Part of a small language model's weights.
Size: width 96, 6 heads of 32, 4.21M parameters.
Each number is 128 + 32 x the weight over its row's rms, rounded and kept within 0 to 255. Layers, rows and columns count from 0. Numbers have three digits each. The size before them is the row's rms in percent of the matrix's.

# layer 8 MLP down (transposed), 256x96, rms 0.175, rows 137-230, columns 0-47
084:076092170109107117124072111134160176163135077105164191160156175080129130214142135084203068123179105150092175175112102147100136136095141122164108
103:114093135081079109112165103139108109170151136090141188151153138121086105117114181080166132163138100158149127072136081161093130133103146078115132
099:079140160115133154125095125108127097139159086105135118180122104134136120124140218152107143135148134154152119083150154128163136140155156116155062
104:165077083150147133182132093148123189128135063155115154094130112143091141112120104139158095147091103145153146146095119114153121139140084110164061
107:124151176101077169124099123115079136149070104041071090136140171144165113101122144111151133120081164053138116123164153138147144115089138142185100
070:088113168067061091147179127141155155167136099144192111090149162110122124169153109039128096084155111107091128125118109114186103163149101174140125
104:115108088089182131158055123057140145142126164161164133143119115125100105146158141107124095107100157108056118053081197126124120159122054114109171
101:105176147129158148095145087204101136096111166131166124149048192147084143147189119139099142116133130166129130091110094139132135029115101123150125
098:117095140112192154114131165132143115086114111129102159147102060117143137102143168116176053119116176132101195132119184145164101137172102114127135
100:120160112156176127143116196114100094123134089114107122123075159032144146126162157129090187039172104130081114122116165150146126107085134130123093
110:131157121111155152137181141111129133068128103116129198138149175174147098154149118054105102131143187152128105105093129130144078150084166166157092
104:119102144092129143143106113161150181164145177125106141169149146161066134132059158148158097132171173154151098107150197151143106171213107091143074
105:180144097097137107121099114169164108092148129118110182137138159130145125089120136111150169162130092110127094150137181168119089101153097107132177
096:157153149096122127123123118080164093125100102153125055151168073109153158136140122059073113142115146163108197127083116155114108123128145102168112
100:107116114173139154151139128154195119123162098116235166136096123172164088128053186169135103122170142108130121089126148134116088110177127128136145
096:159139138140119125102133121128100065114085184106213165176146214166145193089188112123137108104177165107113147122128167112124156069136117124120102
108:141102115075120141123199152075189150131101127195167120158134135108153129150096107107201106105159089115163145161120156117125145123148146133074103
089:095112198081120121097108148149158136191174128108069085123147103084177095150130189086128121125179105142146155165098124164201108203142105129178158
110:126124121132143137117119135105117156088133148082154170188094135104082089116101091145162078123103119160169098096100112146089156136180212149129074
103:136117122179114115148096122084065080178178159113106097155172155174140117142150136103068151101108105103122136166137127112101174160155101114074151
101:139099149167158151147177119070090127132091149157105093105132067171109098148122131138188116106088112116105138104089165150237148141092119083114078
100:094144120147130137136169117051130138091163109171157051165115150146083157090145136067146083114116202156103082126155136144153162147218128100074139
098:081175112079132101154110116106095113115136129076153125132176132161125139137138104105106162156156151177084172049109169123089160147153120088097100
107:085155170148094106080163113122139050140145084134139119127149096161105097142105072147143129133091094119139086084071084104186182063150160092099163
094:151114170069110147141074129081147091145129136105113098120073123158095150134191191143141106172099152141101121120113141169120131218184160122128130
102:107119087118197145172120108102098129089102113081030127095149154186155091156177118098139109156100120118068106120172164110153138155172045097139179
089:124153191150127090124114181135164115171093051095137140143134183133093176084125096142127083132124079112062125121145098129157069098154172119143078
110:101099164162124153115118197083152154084106104101191080132180119047096079138133125076096131148090148140128123136135113123084125141105153139091158
101:063121117145105142107069136149113103106133069125136109162132209165156112123110116125153134196111078148168124145127123179171144158124091098145163
100:078183139122111128087144081123111058135150127097035226118137142135149103105113148128147098153132165097087108136119097087146145119101108105157077
102:110141133129115104147138144121087109070109180152071114163185090141115193149083104118173100113148130180129163132121131184106141127163169074088078
102:093124164082112087150098131051139090131105135159183121153157109141079150146136122144105125131094159120130084140179094089101147072102183121132224
105:126162124118135138142114119177101152127107128197146145138155136069161106136112070084097133124187174069210132148108155073067047118100105164161076
112:143044108141108098118089126150176118082209166108122114128041099130134110128086143105132132190084082078068155131136132113098083129151135084092147
105:141142138175173135128152102127122092134124104020119138104159118135140122165091192096089141132107153132126120104140170143138093171171125105136153
099:129136154138100105045190124177177134154169174071096137104138085120170160119092130141091144142153068087114130150186169161129117099149086112092144
102:104121084151146125052105169041159063139120123108196155092132157108146110124139146105114082144131161075119134115121142114091121089175153188134102
094:113106093103132182085183196202133104122124117148131138165110127149123155119167086131168104072147147199143144098139151133123130106143064041119099
094:160158113103191143152131183117110132130176054173171102148108127109182130095070130157160138144170148162104128072052098188155125152110141134097119
100:174142112140149073072122106147169095166140093088212110158092100087130154098133112178104103076137139092144112117151111129144144149140150141117082
103:116082158118190109100148111086103155082152071101156159156109153196090121152079127161160119123138086186142116143126148201125168119081095151111077
098:159160145137109089096109102153104114134056102135165158157153105211151142166104127176197096156133194093153196108152126098125147146111088096112101
084:191171128124164111103083197134125143135148162157189137139122115170113105190154132161126171159069152182088125120145094153101106145150108065119175
089:179170095129192178098134149077072134107159125103176215120133131116155147111110142173097109159103113120177115117217143167099141113166129130119102
093:169179112090133071138158117134103087072168100139148107159160134144108113113091179128116193169158119168118140128178143159101067124076105113123081
097:097163101182158100108078114118171126163110132134160063097154084172154097104076107138113169146177137100156098114091122152110198148156108082077153
093:146081152055066115097145078118128172182098146113067121127112193108150135153075083091133106080102154122072082130129122091160098119092082171155132
115:130118206136101118047106147137121148129139124139109166115132077145126114086149134156141087147093140104123191131171135107203121104112185168157074
104:107160119094124130078106127108184128102188088153110142114127132125088142149056114109094121163151118170177136107128180147066080093158173118138119
102:151128160140056162089130167081129130113102172137016167139109153093101149121122145069108096165135132189127142074107132098088194121104196097133107
104:212171112102101157118150127096130141111149087158107115141093159125125140162159131112101087113118141112162097057139138123135129071157181099133176
099:168046125147184091148143114119070109076136089053089117129135138159127095161155070156209121140123100143151162145098086183099080115101157187082156
100:083174075155173104119136132144128119109122132194117069148158106149117115167125086150172136121083075157143141097155100160079060133161164147095138
098:130157123127149087148105126132132145113173098152126087151132189088155146124172161169056115113062138134178132156129078147126144140164113128169161
088:117140120079124082167129121171156181091176122103110131154110157119032148169135125143123106142146086117103130070094059122143123035114136147060127
103:083119126109129105126114169152139156162100107119209154132128151119147152114120172095149182129147135147157090179107152090114153123159188057134141
099:149069129069120114130202081177148068114089129111104127161136163068068130111129095115184106158140130152194152156156143116094139123154148156109149
103:119117137120098130108164123098079161150184124160136201165074146169137163138173087106145101160138086086075163118100133105112126102106127152095118
098:113156153092155095160167097161111122105151092092118150083142159127107095174110092161088195154128132128099161107106151159048114111146088118131154
102:124153175081087155184157139166148131111129070083155152157101202136171125054098075125133121113155092150114122128108089133082124136092140129178124
101:113174077117164130086164105132169065084075125120114087134155122109088022144101135098153198152103098117117168072066112131146132152095126154155135
111:102140074090112119053119107126132130123109142164148193120139114130144107112122117150116182134118086104089088116114072150229198080133107148103165
108:099108161087109135184105148192139124124155120113102181135101203173122131187174109125121132149113100179097177115181110142128133113127146093135163
093:110122130155096084143163135182126145098112126125151174181129168086086110157131121140114125137116117106146122142172082143163112077114095095092157
098:139067097167158155086070151078187117113154235157170169090092120119165057117113131127143077117111143179155115125116129118176174147108096126129099
084:181116049191174163145152134112134074101143129079085169128085106208144136070119166163128151134100153187164130092139176136062174135172124134107132
110:111158112169155177173111123133125105120154127131129052107126131087140125077114072166124168123064136138150129181108196165209142158126134130136096
105:149177109137117118123106129153104122122127117129130136106128154168154147073161170167088147144172153102163120097127122090077082128080178106210134
098:153160119141170119095135179069096142112110113101197080188102151140081147122125090085115100159127115128129050179130177116169140151171073169112088
097:097151153065132095107097103112117108122062124151175135111073132077130144116140140132167134149108101101128155142175163090141132075159191109051154
108:164142093126149186068086145082148166161123130121179144147141134156156141157094139117173138126133114184101133090181208079116106159177167119096143
094:154106128093122113118120071115187190094127124144210087182079089131156130129137134121100102164106090181208122173156116097130135151126082118150133
105:140112124141077128096139159157097134118130136123147168088125112104085150125100131152145149143124146112095142108091119108169130113163125130073087
104:161098123118101122162159086133091115151096125127108089182150136082149172123140134114141157121159120187117098148107100125115133139087043095113126
100:048123141079114060067130106138125101123139126065163082140034100094140155149091162157115104118144129169155158114134073132144150194072122108155120
101:100183134097123058146173184187114096152087142037108116104162122102153164103084156163163186133157101096139122094102156167150146118126141110114174
097:147120188048122085131155141168105151112161119069140154154088155150172083153120146107094117151148089067136085117145092080165114081125073092143204
108:173088145144122168136134166138163070127111145127170192134120194147118113075138096090133152109097105115158092120158174109085110206170146093149068
098:100144088166104139114087152117141081053098129169132118096149128149204189125140122104121153080098132163062125158181102146121176105124134102150196
104:142117114127156128128169176026143158142128128149122118156113152100125139169142177109127219146195116119150142125148148213120147130114112191128124
112:132141130114151110068078149101098109115087126134199098165188135086100116132119072102182125134144100041157104143135135125126138125079149075130095
096:153112146119097104145166174112116114093123132117118148143123103131099119109127167139114112169125137130140074115098047133133171103073056099063183
102:085200104143082115166117131100206150155139094145207112152128120183129108133134033163094163120169104144181121154115097102140125107102162092102118
095:149167088064104124101095093144131083093197129094125118095112145105123072152173117195149142144119135094145111129119119142163110165064123120169084
103:142143105122105112115169157142120129119123103178114095135106145176174185096106146123073132125167111184087082070132112130104166128056115166089168
103:108166135090140113156117127185121139133203121119098132141076143056142128175165089100098096156160136170144067113171120087057122149077139148160150
103:117188086130177150146123119120165097071102117064096122139149062154088104152117095133116083127088127149167139107106136121158183189167123138178174
106:109090137122083152125133105159107151122103132059071174115070120170154132147138116087151134110086175110127099132137121238123123120221090168126201
092:077118170103130122107100097174144170170098172104150135182103148134142189145182108067106137100167144121084129127163089086147078098100195096113128
094:131137101122129141137087151090117102083119144105070120112110132146165173100072114139175149136119123134101147107157143139054165093077087123124126
106:059107102085106127150148105149086090161095177161126174157206135116177136122164132071115114145173114225117128128172126086134168125167140107164150
096:096156223147113130191123090127149080119167164128129109172128195129145139125106144120155178136133123174187125182132121108121158126119099179173118
106:165153125176198090082120111160106117054125185158163157142174146077157142135144119113152134070194147083169102097065159151090129105074106083141126
102:160083133176162148127149144197118111135147176142238157118188138142155171152203119074118103104132111182108125119092088173134131075105109113085142
# layer 8 MLP gate, 256x96, rms 0.193, rows 138-231, columns 0-47
106:164193156152122098115135138168148112129205122144107116116126106103108132118105154189140169118116143142147149120079167094089104112047102109153136
091:124134119160072106134103184159138144111135107154141085212163071120129114114107157126089100209175059107144165113093099114139137130165110123103193
108:030102093122147072185115082142129089100100153144111183051107112153101065089125155115156101133138089137123145129099133121166106114143156179044050
102:066147141128128073175095147129190134115195096118092162144105113116148144097089135076160101152118151135043147104089144125132127107146187103137098
069:179155087131161148129091146072094132065075149153181139168094084156112170109139167178139135159059166166160112116159162196103119089168099123094101
106:157107107173153205135147121118188156148162140101151112133090090149099188174180103133120112091122128150107136086095183134108128134162070131140087
093:201138176079138141140189185135140126092138163089129110101124120158177128148064105155165108163108121148145074190143183116130143155156169109114089
100:149188135123176154119074117170207111111142141112147143108154181123090146160099140078136111165119141096093121100078138106149068136115145062170120
095:103128148225092147146133163114125138108112067100121163192069108190111161156085086113102100168135127121113127126120149074138108119122146101149127
100:141157169047108132119107055142181133150089166131127067146115176137151107162105139107121101169127121139135151143147139076090137110154109117146162
094:123153177147063178120074115099099132139072112116111121129159164099136079158170088116110144090153126111116167145102049118184167142103154155101133
099:094116136148153152183104124088101102148113149124160143063081143159105128131175157097099065115115131126093147152104167154154137090124124107135131
097:172152186141118136083156073124176117123116160115154110137098108134137158132162134109152076137088086101124139124096085130155116187148149137116153
116:152101099072108088184156155183182125131188122064138166157123148164172106164082149119118091117195126078129106102113128093074079092093131106116085
106:168106100137100118102149119112088079161148086123143109093158144143144129166152112123115118144117148172082081096165116159107122089118132131138119
111:138117162139142098139180141157118122144110135115096152133104099130122172132125166082155070140152099107150172139100127090159140066127150111255119
091:135106124084130060102102180105103167179172169106135093156163158149175114230112160113096163138183116151154178143111136119190105166113136155138118
106:138142117109157181190124087060189148053160161161100098193114150114080153146075146109149118118146112162044166086111139131091138119106154151158079
102:064100223134185152111161073149102126159141136114118116118126150154122114172084095140164115094171075082160099111159116140168110109124099119158099
096:104159137081143123097232149130114122177147153120080186132143165093105173126182198135105141107176175077157134135128100129146140162094179108088154
103:203132137168096099135157116144202172114138078120141100130115106103130158191067163139114121121160122154131117164164148132132135168065132084171142
093:194162113134113053132133190124124072114134077123111050203072093110128122115121052142115106082110157132142118082138126080135054108121161145138172
105:153076111165163054130090143162112104118086088183100121129145092137110134151103092143135158100148131206141156143123145141091160080108155149162114
105:109088128143142158151093065104174141105089115097137148100142128160065069146119165115102098072162109124176160173130130169141109136151127108151103
098:090166101128171063141139105132153166177148102130098125125080136079118172098151106106065173179171158082111092100081151126081137146159115147161072
090:131138146115109139099141136121148128092111105109180132136163006116142144138165134128108117123149151134071133106088143157170168101125092117168122
103:123108098154175147078122136085137080087124116138151091123176157193123079151135108093127108116111172152206177146115114164121167076136136122103142
089:191132119138121090131172107171122172136128101102171158205115082168116147135138165140146119108120112114127130135137084059130128104186105103096124
106:179131136130091080128052095131154155157160133188125205137182134144142089134113132122109174138120189140070111103163101150141114135167128127133186
102:104218128102137105088142098162155095085069130102070126120130097093092137143144159151143153155124057120147161142136099121071109103133120121116076
108:156174138144108107154167101132193110143207146125165172125062143199144147127165149149167057125133107129125121136104113196103062125121127135093161
095:036128119083102143121179146089101109125119135051142116108087173159113125128120126143142101144191157140108130141141108096140098091114146108117142
103:127106086179109159151073150134136090130110196086158088191083076158120135168108141111094120131115111104166164109076147122091121129131106088146093
094:098120174128088128182089142148109063096113160040101121135176159154171097113129169149080137076130111084175090126177124144107131120160123169172107
100:136169097098090103108133179091134094121197061124117184120096147109102129137105130166070127098132052189072124160129132127137143112138118096158113
110:142078161153132166062180129130109059169144186141187152141105159084143121130141117102109203149075181124142145079077161130103184088087139089148134
093:066127119103059094060179154182177170136152148138179107145135110130145172086106129161132124127102109075159098092133082111108093116143191086136115
095:117169165066075178115115118128085119120159159151123124063083091085166079097164045098045138123085123119118146151104168160113156102144134152097143
102:097052124122133123085185155140170122191119127158110123149091158145096091130170050189073123135105091134129133112050168107152151131114119134084167
098:120157143135146123091107123195153172095106096049106070138102111098157151093036140155118094131160105127091118105170107033085068108189133102167111
096:116152051168110067121163142126091108138079112085121139141143093146135117149187115157130129170122152119100193062149145185127204112154106119151064
078:163041137090164090111160130122139067138178128121180131144183155093124074122105206156149087082123100129115092060141172114079168156120124141138118
090:091097138093074141128089144114178110140119124131128089115164160136132161151111070061104122122185116162105188153122147212125092161098155150096064
111:089098177143071198147140113128131137153128105147139165112161136118109185142182101024153120140171191133091150094116092135104194098099135162117136
102:155143104117133074192127071134126133129158114114110102123120088170111168148166123088095119133151140119099129127127107151179186140075128102126179
087:156101134118158119106156061166161121136095139118111163115073148193121175141106117136153147162154139117178190147134085084098087083118097097111137
111:116143078145130148124097144114111075119152173140087178079097118109106139124147146132170059093094106162128103056080146162123078147106090118095154
101:165162111097082123146125141156061114053131105133168089124157102127106154179142152121083137088113171122115080177125116105118122154169116123126170
096:105120118136119124162110132078098131127039100101110141160162119149136109156120135083122134184073108140104119195177133135172153135182086133141099
098:122178153089169092122141086026162164161108143116119137105108111106173113079171117065212151149154119068128148125191099123142124137118141146151074
093:090170155128085066121122138112187125130055090116078103084159124072151102107149135120096137194136113074165075132117132128132118164147191090100125
098:173172108109082172154205104124174109131168127107072136110140186168105160132103139144183128116153131132184121140094155097127130129100142188089104
097:142155091130203123092149072072145097123207164099122168125188125141135153145201111120157105127100113135050134157147120101089108125077124126135104
087:116150119186134152148080127122088084106142131130138118148113072193164145121171121134150112157173140117075165176093166144141098074093167165129070
112:150109059084073144140141152114131096080124117111172152129064105123075089145133106067120180084115113164126170074142120108126154105156142177101120
100:099055209150139098103120103148156125122114098106115154141160092148104088146124125155107026140092159073166116082119145157072123138101145119140113
094:102136126160119115126162134094146113144130102078120111159091149135097048124145190109134115095188165113080118176151075146117131150105101034111084
100:082103155082158078116237124054103138125092146128110158126081145163100147128111114137152132199111138048139117103091156103140205135134145137127101
102:096122115104110108118166131115117105150101074125147197091152117091099126166131178111156148146130140131099101097056133174095174082212040103132122
109:197163094137132154150146113164145176149184137086117158112094160125147086136143127116110145132158134075139119120029140145150087103099079154152137
102:095143135141129121125161150147180136081110108186139070128086141155131074176139164082166116119120151119113143135033179152116161124074141090094158
102:130122143176115079171132088163146129133150085197115140175068154118112146105107143145150141134069088130100111144108133140132144121112076074153141
113:070133121153088104167181165116117075188082115134155148099089102144098062141137109125173068089136103126152159117143098144114146080123089063089125
093:180186161153126124144123100131121109107120141131167141132156152105130146178137119169138120144172069106137100099146174166119088115153182179112100
082:129129151062064114116107154119118117096111135137111115107117139121154098179156150034145105151193111139084158159109127179146160131146182103170160
109:114127099167126130151154090118140101094080158130139122211163160115147159100106137130173104122126132151072182104083061100179148087135096150139076
102:179133066131113110132175073134119107105089129153119091179071124155136122070144120147057066125112126081157104142159160057148143181096165237127126
098:082112185114128172117084143165043118124101091081107110118160093143085154154173083106168120127131176188151128105101163149210132165078129165125087
108:169183124080077146123180104177174103141141079143129127167113157134185109119144164115090157137168122093110053136142117123171114212129144131117143
107:125158169069098121111141108078104156182128179133119145083094119120181120134164133116078138133123064058176083181172137120088165110178180123115123
101:109111143109111113131097084116137163099091078090155064166173070192137088131171145194151146150116097147161132111152031052167117113164086116157133
100:099150108101113084127124136149179154152115155083153200107118177158035130139131148119144206124145141105135149128091176076089140119163162083113096
100:161164142138104144122163162145126115110109106148130118141071184114141085125154193139120175134183123123119170093092103167133086103117116164150070
098:129070132108126172122148130090120050067144149155081167158141123101149138142033134129141178107130101146183156061130167125150131131167111162162052
102:157135056105117109120179127186155100182149178100088175115128136156130213123116160128135128153170139152088138154035120111062165113149131111128111
095:166107170117112103148172104152133146108086102196161142102116095167115089159166099118072093115079144173141118060097182111147116083209070114139086
114:140188102113097129110132169192139092166159125171140106110124132117153104087118086070060121159101140105146109129073117099121135118147137110107125
105:082072122101166099118117122137172135174056053058136129140156157114140151119116119121119084136123134040178142131166099131114067168122137097132117
097:122122133109133104138182113114148071150058099119159088113127077160147184191159150132170101137140141130087167183130108108067182145100151210121136
094:124107106110127130176155114184084117085142119135095125111157113160179135189145189099167119092158077197058148176123182165164129120118114111132162
104:104122127125177111076124142111160149131086126130153119118095157111110144165109122092111157119107050103095162104221146099149113140095169108125111
100:165109120040099121150185097131132099135095062139161166093147145089107149162143119153114197110137167054110119163130167113139117159099030108169135
090:166171103043128078104126167107125119082128122117111140121125136085134128115114194163083121144181135125155136144145143148131159127159121024132137
097:124140150180121130091099137164160106140150167108121173146124095154164170161140085125117144162136140137096151089134162192104095116078143175123110
091:107161175186156119150094108180124061105135183155127061103072079126067120132139141096161133148110119101147079100105106092197116147174116124141138
115:137134072120081087101177146156163177228135087100125126164134117161110183122130122137154168128156122137120128083143054093114107177158149139082141
105:101098118129149102138208146149114120062109137049069162117101095148118140155115184111102133132203129115195146124093122076114131090184099105156130
098:082135109131151110124082116169171132086175113133102153169174125124116067212219159109117170068092109144188127129145119091112144184107104103106191
084:157143125131140084188154134155142118141144102120050149102145105057128142196130141111077086153175090134092116135076142118084126099110208165116068
108:112060100153131106148219110152145150113113150145145104126148064128062155118118112122147148113154158096162106090104162101177123101120142134069086
092:090155120111102070114202122176145118149089129117119125101243081108116130154159105114152086074162132166157097142164078169091102073082139081150152
098:130146174108121172169137062145122095088153114113061116133114155148108081143112162165134109187102126142103132124167113148153121071124164139126086
108:106092111190119158125185110121137101113188140171177187151148123123119113132146104106103085119154154057132080102140162164112125085117144090100091
099:094129091126164112103108148096122117075102118126100154144143161126098137137174091086135165132155113151121185099083069131094110095124070131175060
# layer 8 MLP up, 256x96, rms 0.18, rows 138-231, columns 0-47
102:127110153117118113115190141138069099152160085078114148160113090126125144108123120132114111105095083143163104110209098142091137107168125126127110
096:139084060119195121091098132094097143153126139152137132108175108098139172145126054110143160133058160088155093115124187159120113149143121084123147
103:150108076105082176089217145161225162149108126141118136112062158118172148123164085179122153090111107091134080138161149136125076101120147164121169
107:132145093125144103169169120116118071157214091118116147087095148220106132100102161116148142062133140158102133090108156153219130147109154154102076
083:147131176157144172150142131145165108159181133130162126078166197125156045089101117167160134076151080145105131125140125082112169121077117115163182
115:143098109114134147113139118140157186152077137119131133114137134154178172118148055133202148102174228106123126113136115117137180144131121066096096
101:123083133149147157122137103132088152113060122137119079096084088120092089149123125134175194169133132104194145156129134164201098170108081120103162
107:145198182118126120138106170081128090066141133118143092123172158143140158142100111102127127136120115144068138134084088096153084134108150066136184
100:087030120169124118177130137157151137166138110153108122148175117144115137131164139104184182148120112159163164195170155128134145146161204121130195
104:128168085119130158156101094082131101110111195167150090149138190111101129148168137109162130191123097108157099078135119142147079133092163119113130
100:062118163095185144140155130110134188089168118097090185135125159102139140143145102118082171187173134165154132078150120141148104113144108145137106
100:117128068163136109122118126109093158087089157143174062097145131116159122092101123146136113213099077084128126157072143116154140128176124156110149
097:170112133178110142154110174141090129117148105119118144168202112129080116141124078107062161103150132143087148130138150157102168083139114099123134
111:117121119115116151191133103115181140092151117119142172134173098193162097134057150163141096079130142091104090157114106107142108081163149127103111
097:136178162128126092084133119234129136195121165155137152149182116104114084137118164130148156089192139114161141142106146125157146110101107138115129
105:106158124110134105135130108109089084154144194127069128149115141097123104158170158126157178158164139192137156176101178160131117088068152190108103
083:090147120144097146146183101182139136116077126169174123163132100122107097087111125120048091189155095096099089103131060076117139109141143110119089
107:105116127061096126131124151099136143162098146152130073142109135114090066169113107090133112114120161091081111093185151110156142113116131144138166
099:139097131138132073118112139171143164151091165176125210096063133117143126139101151174126131168175125066092197127111171106106059120165142086133160
090:141119086129155096156097136076093110170112135163057149183158087095103165148128159127150106133113112131096135087134143095131129184095156176097128
103:166110128125132111154053130120144147197091105130143163144089150189151140146084161154195131130152142119129142178110130052129131196109192128096112
099:097134032102115093104199117120106135109127074118134062067167142190097168092093115135180141085180128134123148134160106180153154169147166105079078
107:135123106092171133160125140225101151086128068122115090115143157054109126122128117124141081177132122075132136081175063135208132125122085102107096
096:099090129135115129156157089148120141164080166166198125104109122189135121148153118162137163089075254139154200137120133115148108084087138109113161
099:152200120144144103101137171096194119092127150212176099103069156131123154075058146130107082120099136113112183109089107103138077076133155200086117
091:147135181147162145114100172142135073085113149135161084141103154142062145149104118151139159177128122171155064144161114177089153141123160108168121
110:119124150119170162093104142160218111135086170114108101043199092103123135132190167123184148111140182130131103130137119128094118103128134116086151
098:111126135148091162113066096155115157108076140124126153104151070199124091137121126139196099195169094141128127120130056104107092164179081126140079
101:133104111110073156125082080144165114122171125168092142134151137137043150123149177050199157140100143142136139112079086161144083141111070117123139
102:166127157130092144139129158129106116171162132158106175134138125133142195154074132095050125118120082150148130058143118169163128142106165143158189
102:073150186117187111097092103090121151242089100164116065175075093081158109101082144136131120158178091110118147168166149109154111153170150154131164
104:155159113166107137152100121171140152116105178121097181138114073148073182137110132123176162165092124178127142135078141180056149117130117158129104
107:117115114115136095099126106134125122126092067119161057167133064116102148094170109097163131095169119154126110174098100051116163090069121176056154
102:124129136123139161098113191069173133129172088150115080160128125132179135137145162119134134081127162201137086115171096142097153122120111128105097
095:107152105162143141096139080147102143125165107108154137126100170160105120131160150151180084103144134140142181112147078175140144168145153121112114
104:185201175092142125111067112192127135115164132155136074081175164069150132084137107141124115129128061168116122078098169100118136100093107100126124
094:119162088121121139118133153149140125190109095189154109131143159155155140151120104110184175107137093163141060177127158178092119122155145095149127
091:137112122150143099162108134187100137129171099168120094162129197112101126137151101168161116128083112137148210116165106168121152159123138125122136
101:115105185120120095107091082172104148109126132103114191094133106131149168109111129127184141128117207046189127084156120133077123144163091060081101
099:188183085135160127182164118087180046146154104186168166120097112098132098132104158143168182158169108093070100132126099135115108152128128116132182
098:122195169162152102154129165147163115152181129133082145182105192091171092150076128113108101030115154089107134208090176139116131158118142154106151
087:158080163105170073074136043115084115150116102115142115154186181144110090119173158142127099146129131153136158079139133057160118140155152167147139
085:132156125112133170116073144088154110081072127143132081137144143115129152105092111145131172109138139205130131128166163210103108116069105133112133
108:102141138135147149118105062153143095102075159097126072182100132106115059127094167150130138141083124138194150167130167137164105158133078088064143
104:183172072125177077124157100077128149151139103122125135129129104179103171173153121078137086169169110180147138132164105128147138133104089111134112
091:157166088170150124096112133133100163136150169136113168145139097136148113160109068194113136198123096184126149107104122181161149139152137165144140
109:082132142148170133170107072087144128123084142135112094174143095193142144148142167087148175101126144113109105144148174153152130074126125068155115
103:093112038204092149126102101168123129171147194129138100110111146112167091108120138157111083157099120078187092180128153160149149101097143176121089
100:090116081118133166100111172104171100136127155188195120112149166142126177125066164105101168111117115145102130118103138176167122110061108136098115
103:199140169114167114132131158145097124195126100148148153087093144166112071124180154084073099077169091090158130125174157145107150163102127172126139
100:140198172118123161188125084168066110093167113143116183138111109084132140127130098133102195078110142171104108168126095078153110110175130116101161
099:121124085140095129092133062134133189080089131180104106092112178113159134091154112123109174194150084172113080124114083091111097155101223132054161
096:130117091102111182132127090122218082123111165171128165185116143082102091135080119128143124156088149176047108131083060120124122132138102171134139
092:165114122132141147079084150130144125145141119155156077084171121108091112175137136156083135110142157096169095079121153121203162143159087124104175
099:148113122161139102142125094105062117139095134157146104101147131141136109123131206098195166183136166119167118183149153065104125159112118067137143
100:192126188181137164137113149145101078124152133105111233098153098121116119128158107151145093143137069150182106150136128118166122101140093136112128
103:139188138082099089159112093140088146148120149146116180055072148166098087139155119103109115137131133091140137137190151125122152134144105171110169
103:123098116141142133109142122104120096100087100131136154171078104135088123100115068157071091135107110163120113138149149143074079064113143183120110
103:106127093127115185139128146135162114123173077128076122142169105104087147101088165157110099161203183109137146124157053117138080168091138123142137
104:123121091163168140102144198156116144151175148170175140136108140092140121145136128121124147074197175147103119084099146146153063133084126124101122
112:044142113120177065115110113104100098161060117129096126137120087115180132092148146175144168156157143134124099134153109065049128136146126171114056
111:137132149099098167134127095139146121125118112112118135128116129085159193106135120121095150201141105099136177149158076093148103157173220128086179
105:176115115118156153067138107087088187159152172094137130176159142183147202146152097141091171159124133116117088124167153115097172166104099068137170
102:080165155094123102167131139045116153132136162076111095155131167077138078154102096171130125162123121073147117102093116213170110132155126080131111
086:182181122146128112090088165103095116060129146158181118116079118184131096114150149129147130118104143161103131142162119132081174126098149100130188
104:181154171092095112108117150058104093115085119141118158109122152082153189093141171158142119124078120121112099151113132122087112158091161078104199
112:150123142175124093124161151127139085140169095143110127071132106146161136139133104159200159105166143127103189129096091116114124130150166155133137
096:147051182150067137150117136131149103110191146102158120133099116150156141105166126109170118128159129118131177125139137199135118120134138074066150
102:120060154163123128123165057135120106113078151150095100134135174178075137121139103127190103141127173168111199146147141093103128126165115175124041
099:120142110189129206131078147127089182108127142084203156140145114173155114195151125172155118097123136142109137143183116137133139136130155111177073
094:133108105181083172104166146164128201199131194125144190123125177160170137140125120179168131133177118111046103160095137109088140091129124153082111
103:119156186120077112120137130164129100146119102119119121153130105122117107118149140110111162124131075144124084117097109133135119126125137124109132
106:072150158149142142109106101096143147119098063090131140188211127104153175097156105125159131121136082120153116154104088122108116129032116131142128
097:092133087116160150074132096142133108155151139098144099098130117096093148095082177097129133159147152107101153113114111114073152056089072152213188
100:181137160118062140154180101130136163110177119138161112144074160090135103133066138079129165137125077155118079119114126083171127149109141131089161
093:146176118123126110138105136113114169085113118103139171135106145080168136112084140139131195082123052069166120109169109110129148159159169159135194
103:126140130097057136131107102156188064144089182156098181160093166137155136135097102168088136122119116062155129193116124098042175090156147077158143
105:130142098116125084130048205128152132110105076085179064117179171152200127158107168147145094062135137123191166124170114147105125135108146119124121
104:126096100112143139107165065173161167106100122136125128188128145149088142152193162124125166144184143141140068095094192137108110111087131132159128
106:120072131174109153147157136152131085205173077154078162126158074118124109130073114161134107185146082151173137066083138159090152159084110115092157
100:097161119082153092144160130108119133089147129146146140168190109118079164077106143083148124175127158134184133104054127123168165172130114148166130
105:106170088146167092166136131112095109157110132106093067112106182156099116136095078148104154169142136137148141113092173139079209141130119084123167
094:146095100110127085183170030098187085158110152143100166136116111111109093163134146154143093093135116135166163170119133105149096114154148097111142
102:172130086182148179111148125165080097108100137144133169194079153142134178158180095113138208132105138109144108142136188134113129140139108170105110
101:103143087137126152118063161081164142136144095154156150092125122145158071140166132131158171071115144134126209111148144145171110161162105177063135
103:153144129136131103140126125099111133135114125141112083161069134148137138098125148142117171173110146185063118086140114092157201142132170116137126
103:143142146126163157129157118146059090087163148155163116130064130114145132152142093148172152121103128137172134126118120090105185092105146143114087
097:141165123164114103173098064109084062166132189083125138097131129113123096070103118163139096118106150126113145073128106121151168141124097103166096
086:181195058190205132189162156127105113073137126112102173105088100097118144141135144179127129146134092152099085134144155095033167109100161124074080
103:128181113120107146125118142161089145133160121131165158170166109155089100114103123120065104128114156188142061144166108195148148099119076123192158
094:140111161126109166101125157141122132146173050075076109120129190136159152105116122152168109125161067153074123144092111160114111124107097149118130
108:185062109161141130166103197161140118114114156140124123117141141125109183102109139118124148079118093103189098166106093091082166149089105097151122
099:146082147128114120145125128204128153155114155144124130123147086093126144189090139100157126128108117150123142071126091116161104063093105088035124
102:121106105175158165162120041155116123146200129123110157124117123078119138153158157125138093121050102111128146096149112123152072126123134129124155